Part of a small language model's weights.
Architecture: learned and rotary positions, untied embeddings, attention and MLP in parallel, capped logits.
Each number is 200 + 20 x the weight over its row's rms, rounded and kept within 0 to 999. Layers, rows and columns count from 0. The size before them is the row's rms in percent of the matrix's.

# layer 10 attention value, 96x96, rms 0.093, rows 0-33, columns 0-95
100,176,212,224,202,220,195,201,183,203,209,173,213,224,228,217,217,232,239,193,232,241,188,206,224,191,248,174,187,204,194,219,205,197,160,203,210,189,213,183,211,192,185,171,210,214,224,181,220,205,202,240,168,185,196,210,176,164,176,211,184,184,211,211,218,211,193,200,188,227,184,219,183,189,188,226,189,181,201,224,193,201,180,197,173,185,180,189,192,199,170,242,168,227,181,193,165
114,200,228,221,203,187,183,233,195,180,226,189,163,162,199,207,190,219,155,231,184,201,180,195,188,224,199,226,175,186,207,204,220,207,198,208,205,183,177,226,174,192,231,204,213,222,182,172,194,180,204,210,222,212,183,205,230,185,179,205,186,191,191,190,230,259,182,212,181,219,215,205,211,214,199,160,164,189,205,177,236,181,210,204,223,207,167,202,186,222,186,194,215,169,172,205,189
101,223,210,226,203,199,219,155,174,192,173,216,202,184,202,216,221,178,183,196,205,182,226,214,177,183,222,182,222,215,234,189,177,211,155,173,177,199,224,169,215,184,157,216,170,222,206,230,197,195,205,219,197,199,224,227,197,211,203,191,220,172,175,232,180,159,204,234,203,171,199,209,215,194,187,210,209,176,195,229,193,206,220,191,210,221,228,213,231,177,203,223,192,186,198,186,221
106,198,214,193,183,193,215,199,187,214,215,193,171,201,200,251,185,178,215,173,214,207,217,240,182,198,245,216,210,185,185,198,221,223,230,251,218,193,189,212,176,177,248,174,182,235,216,217,223,227,178,193,206,191,210,204,201,213,236,176,197,199,212,193,199,201,205,188,188,232,225,233,192,187,174,201,198,193,199,208,181,182,186,189,198,193,173,223,183,163,209,166,170,193,185,181,189
103,217,193,221,196,195,215,209,184,213,165,179,191,221,190,186,207,177,185,230,188,196,209,212,181,196,185,203,149,216,223,202,192,227,197,170,252,219,226,228,206,173,162,216,163,209,194,176,190,201,191,210,183,229,200,218,202,178,213,208,213,201,179,161,199,199,196,227,210,172,180,139,195,197,191,203,187,189,223,200,224,197,195,186,179,220,201,164,214,217,202,242,206,212,195,224,188
095,176,202,210,206,184,209,184,211,196,188,222,216,215,211,166,209,194,206,205,223,190,213,170,253,220,205,195,203,215,197,209,209,179,220,203,235,178,175,200,168,172,161,193,204,215,166,177,189,209,166,203,208,179,200,225,190,192,181,174,198,210,210,150,185,226,207,193,222,232,181,167,184,177,210,231,227,179,207,197,230,176,204,197,197,215,196,172,231,205,223,227,174,234,199,201,175
110,175,235,192,216,190,206,212,211,207,216,195,217,183,179,189,188,241,199,191,187,170,241,196,209,220,197,189,197,191,186,227,219,186,219,190,209,196,210,235,168,212,207,195,193,171,187,199,198,194,191,188,172,192,207,196,171,186,223,185,199,204,220,239,183,191,180,187,211,209,199,198,220,171,171,186,239,156,172,199,171,220,235,167,200,173,251,204,204,177,198,185,183,228,212,203,241
109,245,173,216,194,187,192,228,174,177,170,228,183,209,229,179,198,200,219,161,214,214,185,202,218,205,204,206,206,230,217,200,195,204,203,203,161,175,178,149,184,172,182,196,228,215,222,208,217,216,178,195,190,203,236,188,236,204,183,193,203,204,198,153,195,217,208,200,190,171,187,238,193,212,221,214,191,186,184,189,181,209,201,209,238,224,194,186,202,214,210,209,185,233,185,224,165
105,216,201,213,189,188,217,199,198,198,189,194,183,207,201,185,181,178,192,211,201,205,210,232,168,216,146,215,178,212,217,186,181,209,223,213,214,183,205,152,200,181,174,174,224,187,224,196,222,200,163,195,208,221,220,181,209,207,219,199,230,233,211,196,228,188,221,198,195,169,234,208,229,226,203,176,197,218,217,205,214,167,182,224,204,219,189,184,165,165,215,217,211,226,181,188,148
110,202,211,173,200,212,181,179,238,217,185,200,222,211,220,186,197,208,207,182,217,205,225,249,191,200,209,173,221,219,210,217,181,243,210,213,197,208,210,219,210,194,218,162,160,197,188,233,221,196,221,224,218,193,163,196,194,215,251,185,175,233,215,189,175,192,180,190,226,163,199,191,217,185,195,207,180,191,193,233,179,216,167,183,208,196,184,233,178,167,205,210,192,191,195,193,224
097,200,166,218,224,225,215,158,179,214,202,188,186,195,192,211,223,199,191,173,205,191,195,229,201,212,249,214,203,232,214,202,213,220,186,183,214,179,190,163,197,198,208,191,210,219,202,205,214,212,190,225,177,183,202,189,202,207,171,225,226,211,209,194,171,225,150,197,146,189,199,193,186,192,225,192,195,195,195,192,200,226,208,181,170,159,196,175,234,213,168,224,177,173,235,199,183
101,218,189,214,219,216,211,184,181,216,186,206,207,192,208,231,211,226,228,157,199,196,194,196,201,212,196,182,179,221,210,224,192,245,221,183,191,223,188,230,177,204,209,163,185,219,225,195,172,185,211,223,233,191,151,197,174,183,199,208,181,190,240,203,179,203,206,209,202,212,199,196,212,180,173,180,175,196,214,169,202,207,214,258,214,202,213,212,196,164,210,165,179,196,176,193,237
098,209,169,192,175,169,236,195,210,169,190,226,147,192,184,217,215,189,203,192,199,194,208,180,215,181,176,207,236,228,187,184,184,209,190,199,221,211,214,245,187,209,180,203,201,186,171,149,174,208,226,196,193,199,155,209,192,198,199,210,171,228,212,207,210,207,200,192,171,201,191,190,187,226,218,163,177,198,191,198,216,213,204,218,199,199,213,230,228,248,202,192,224,177,225,215,210
091,193,175,233,200,184,223,188,196,201,177,179,192,224,205,240,186,212,220,193,204,208,189,160,239,173,207,216,197,173,234,215,222,161,157,170,204,213,206,210,229,187,193,202,227,153,191,191,226,210,231,192,200,205,212,198,208,192,200,210,190,150,185,199,236,190,191,196,199,191,203,205,167,191,204,194,209,229,176,203,203,222,226,210,173,213,201,196,207,256,206,202,209,211,180,218,212
107,226,200,157,184,192,201,220,183,229,176,192,173,198,205,244,206,207,202,180,226,213,169,218,221,192,195,208,215,221,177,206,183,207,222,209,171,203,212,200,210,197,183,169,195,213,219,196,177,194,200,249,243,200,208,211,185,210,196,196,148,193,224,220,191,199,199,177,159,194,216,186,204,223,204,194,154,177,205,209,196,206,170,219,209,200,215,224,202,157,229,198,228,172,201,207,229
098,200,179,197,214,193,239,165,196,224,191,183,187,192,187,203,199,200,239,219,198,201,184,237,175,216,215,206,192,211,191,189,217,195,206,206,210,199,207,245,216,215,190,199,181,189,217,196,221,187,197,197,199,205,198,187,188,204,246,226,228,214,218,241,213,163,188,188,158,196,175,210,206,171,188,137,199,181,193,201,196,187,190,205,183,227,190,216,196,146,194,174,189,198,248,190,186
108,175,192,187,216,190,203,205,192,199,182,201,189,225,214,222,206,213,198,187,209,205,219,195,213,195,212,206,207,200,192,191,173,167,225,183,182,193,220,169,221,203,195,212,205,205,179,210,223,232,218,166,204,200,222,198,182,225,207,214,190,225,175,162,164,181,200,173,225,169,173,191,180,174,225,213,230,203,191,174,203,225,227,176,171,149,240,154,228,173,226,186,200,204,231,198,189
097,252,226,186,170,205,198,209,202,218,187,203,199,197,184,174,197,206,207,199,228,209,178,193,219,187,159,182,202,190,214,187,186,206,228,214,181,214,200,231,204,193,201,235,173,185,199,193,207,204,193,166,195,222,232,191,235,223,168,199,195,200,182,227,180,189,231,188,232,188,213,182,213,227,201,191,185,219,231,232,215,181,192,216,224,239,211,200,179,191,196,208,227,226,136,212,200
104,212,193,196,207,207,210,182,157,196,226,170,211,159,152,219,217,144,171,231,209,220,168,195,202,203,205,200,164,192,202,193,226,220,200,174,229,174,207,203,206,205,168,205,206,219,196,186,216,239,225,213,178,220,226,227,233,182,197,192,215,209,186,211,227,180,218,208,205,209,214,215,214,207,174,184,176,183,210,214,190,183,201,189,172,188,229,216,214,223,188,214,192,183,231,214,199
089,204,204,200,225,198,205,182,203,182,188,194,200,183,171,158,215,165,183,205,169,179,182,178,178,221,209,209,218,184,183,241,201,236,175,175,187,213,193,207,216,213,189,217,185,178,200,175,204,213,234,174,170,206,188,189,197,198,238,179,227,228,188,197,185,159,212,234,193,196,202,198,251,212,178,189,191,209,195,217,178,226,177,187,191,220,223,191,208,177,192,167,194,200,251,197,197
109,204,157,185,212,190,201,198,207,215,207,241,195,195,227,165,202,202,193,216,223,198,226,214,180,194,190,190,185,203,196,174,227,192,167,207,231,187,227,234,214,182,176,187,206,189,205,177,204,199,168,221,213,193,229,208,172,229,193,206,179,216,208,228,182,179,191,196,210,203,230,180,209,187,192,203,183,188,216,231,213,177,173,165,167,185,161,248,181,198,183,191,226,216,205,194,153
102,213,167,199,190,228,208,159,211,214,218,210,236,167,215,170,199,164,185,192,181,172,194,198,157,189,223,197,204,215,176,205,216,203,204,204,183,209,169,194,191,216,199,191,179,220,224,206,236,159,186,251,200,168,202,193,204,237,223,192,190,211,209,216,196,201,178,205,175,170,225,238,214,194,208,214,196,154,189,190,220,222,229,207,185,221,202,189,194,183,191,234,200,193,197,207,190
100,211,195,192,183,229,198,229,222,181,218,160,220,218,171,214,207,189,183,212,195,214,200,199,175,195,171,200,202,195,225,219,202,231,232,187,219,203,178,185,186,187,218,219,167,178,189,212,181,198,216,208,197,197,245,236,187,198,185,221,197,189,186,183,190,211,202,209,214,180,202,168,196,207,181,184,172,197,208,215,245,209,208,228,219,216,126,191,202,250,212,208,192,182,168,199,200
113,175,190,206,186,214,192,186,212,199,202,200,175,238,191,243,193,227,228,224,223,213,212,245,186,204,184,214,208,237,218,210,179,193,243,219,180,206,212,173,188,206,229,153,224,196,201,181,190,162,199,203,207,185,182,192,177,209,220,195,167,198,205,183,196,217,181,192,186,180,233,190,195,198,239,182,209,199,218,166,217,164,180,216,166,181,218,180,191,176,215,222,199,188,224,212,196
095,220,228,190,187,212,183,215,179,207,212,200,199,206,182,224,194,176,197,207,178,178,232,209,196,185,175,222,229,159,187,226,214,199,250,210,180,208,205,210,198,195,195,201,238,205,211,191,214,181,189,168,197,204,221,201,217,218,216,202,191,184,203,193,231,181,234,177,243,222,204,215,167,225,215,212,217,246,190,215,219,215,206,195,193,185,220,166,169,169,224,185,178,236,219,185,176
095,213,196,175,198,182,186,229,211,188,171,203,183,235,216,204,189,213,192,225,188,184,204,183,182,193,170,228,231,210,191,216,160,190,180,193,173,197,219,239,196,228,197,222,193,187,169,168,189,184,216,147,206,220,170,191,196,173,216,181,200,215,210,169,183,225,225,178,184,185,181,223,188,243,216,195,197,222,192,168,206,236,197,223,212,176,220,190,185,214,194,196,226,191,226,204,209
103,248,190,197,190,210,193,181,204,207,207,190,165,172,193,206,209,134,191,209,211,176,223,171,178,174,202,192,212,228,183,218,191,204,211,183,220,198,220,159,222,189,188,204,224,208,219,250,211,245,198,193,195,228,214,177,209,214,194,179,197,228,213,156,163,193,209,225,197,178,195,219,193,194,200,196,226,194,195,192,183,207,203,169,199,182,224,195,216,217,183,207,207,216,236,189,190
095,217,177,235,184,165,165,232,215,178,203,186,180,201,194,191,190,178,200,196,202,192,169,193,233,172,206,202,220,177,190,209,201,225,178,199,191,208,191,225,207,213,249,237,202,194,219,155,218,239,183,199,198,186,188,174,223,176,234,188,211,177,182,230,205,204,197,217,187,204,195,195,214,213,193,185,210,201,222,204,191,214,181,202,200,232,205,258,195,246,192,183,206,207,230,198,218
101,178,169,199,227,194,220,200,185,193,200,212,204,229,211,209,212,190,189,192,176,215,207,208,186,220,167,202,155,224,223,230,214,212,229,202,209,240,184,198,181,202,195,175,201,193,172,159,176,194,173,239,189,209,219,215,212,201,204,199,183,203,158,154,201,185,175,216,176,215,186,162,214,208,197,203,188,203,194,185,228,145,189,211,184,237,212,195,212,230,175,210,198,218,204,191,183
096,158,203,191,224,192,217,174,182,226,217,177,184,181,201,226,220,200,212,167,223,207,212,214,226,194,250,187,194,208,204,206,222,176,219,195,218,204,220,221,172,216,231,213,189,231,209,206,167,239,176,204,180,188,174,219,198,182,196,238,205,174,177,232,183,208,189,221,152,225,207,216,195,206,174,200,186,189,210,190,193,218,191,177,181,161,199,217,220,219,169,190,194,206,220,205,207
095,209,185,233,188,183,230,210,194,205,195,209,163,172,209,200,195,198,220,202,209,162,225,245,195,199,199,185,203,214,177,204,197,211,199,211,202,183,223,214,198,182,174,201,182,189,207,126,181,230,212,233,193,216,214,203,159,191,182,181,150,191,229,184,201,175,188,185,190,202,205,180,196,200,191,197,190,172,228,199,194,226,176,188,181,201,230,228,188,228,166,208,214,218,219,215,200
100,229,165,213,183,180,190,202,174,210,207,181,188,225,181,198,188,164,191,191,182,203,196,223,210,179,201,210,205,194,206,152,192,228,201,200,214,204,192,257,216,199,196,200,220,195,208,169,219,214,219,171,200,226,197,181,209,208,160,226,225,189,226,223,209,183,221,197,163,200,210,180,198,215,203,198,213,203,206,205,228,246,178,203,176,179,193,177,186,227,196,202,238,214,225,212,149
108,215,203,193,192,181,195,225,232,181,207,221,252,210,180,201,185,192,164,211,182,214,196,226,233,183,165,188,207,185,208,176,209,187,201,190,185,191,186,202,228,198,185,194,197,228,205,149,186,195,241,185,207,226,200,193,176,212,180,195,190,189,208,192,200,207,202,202,231,207,156,205,187,178,204,192,203,201,193,190,204,256,201,244,206,227,211,151,183,180,215,189,196,207,202,204,153
112,192,223,181,210,243,158,194,181,236,213,224,219,210,229,176,194,233,163,170,194,201,196,208,196,214,197,187,194,234,201,231,193,215,192,178,206,225,195,230,210,200,187,197,227,174,188,245,212,208,195,190,201,181,192,179,167,185,178,201,211,213,247,207,190,198,191,201,225,149,198,202,183,230,223,237,197,191,212,205,175,224,214,211,206,185,176,201,215,168,199,179,217,216,184,202,197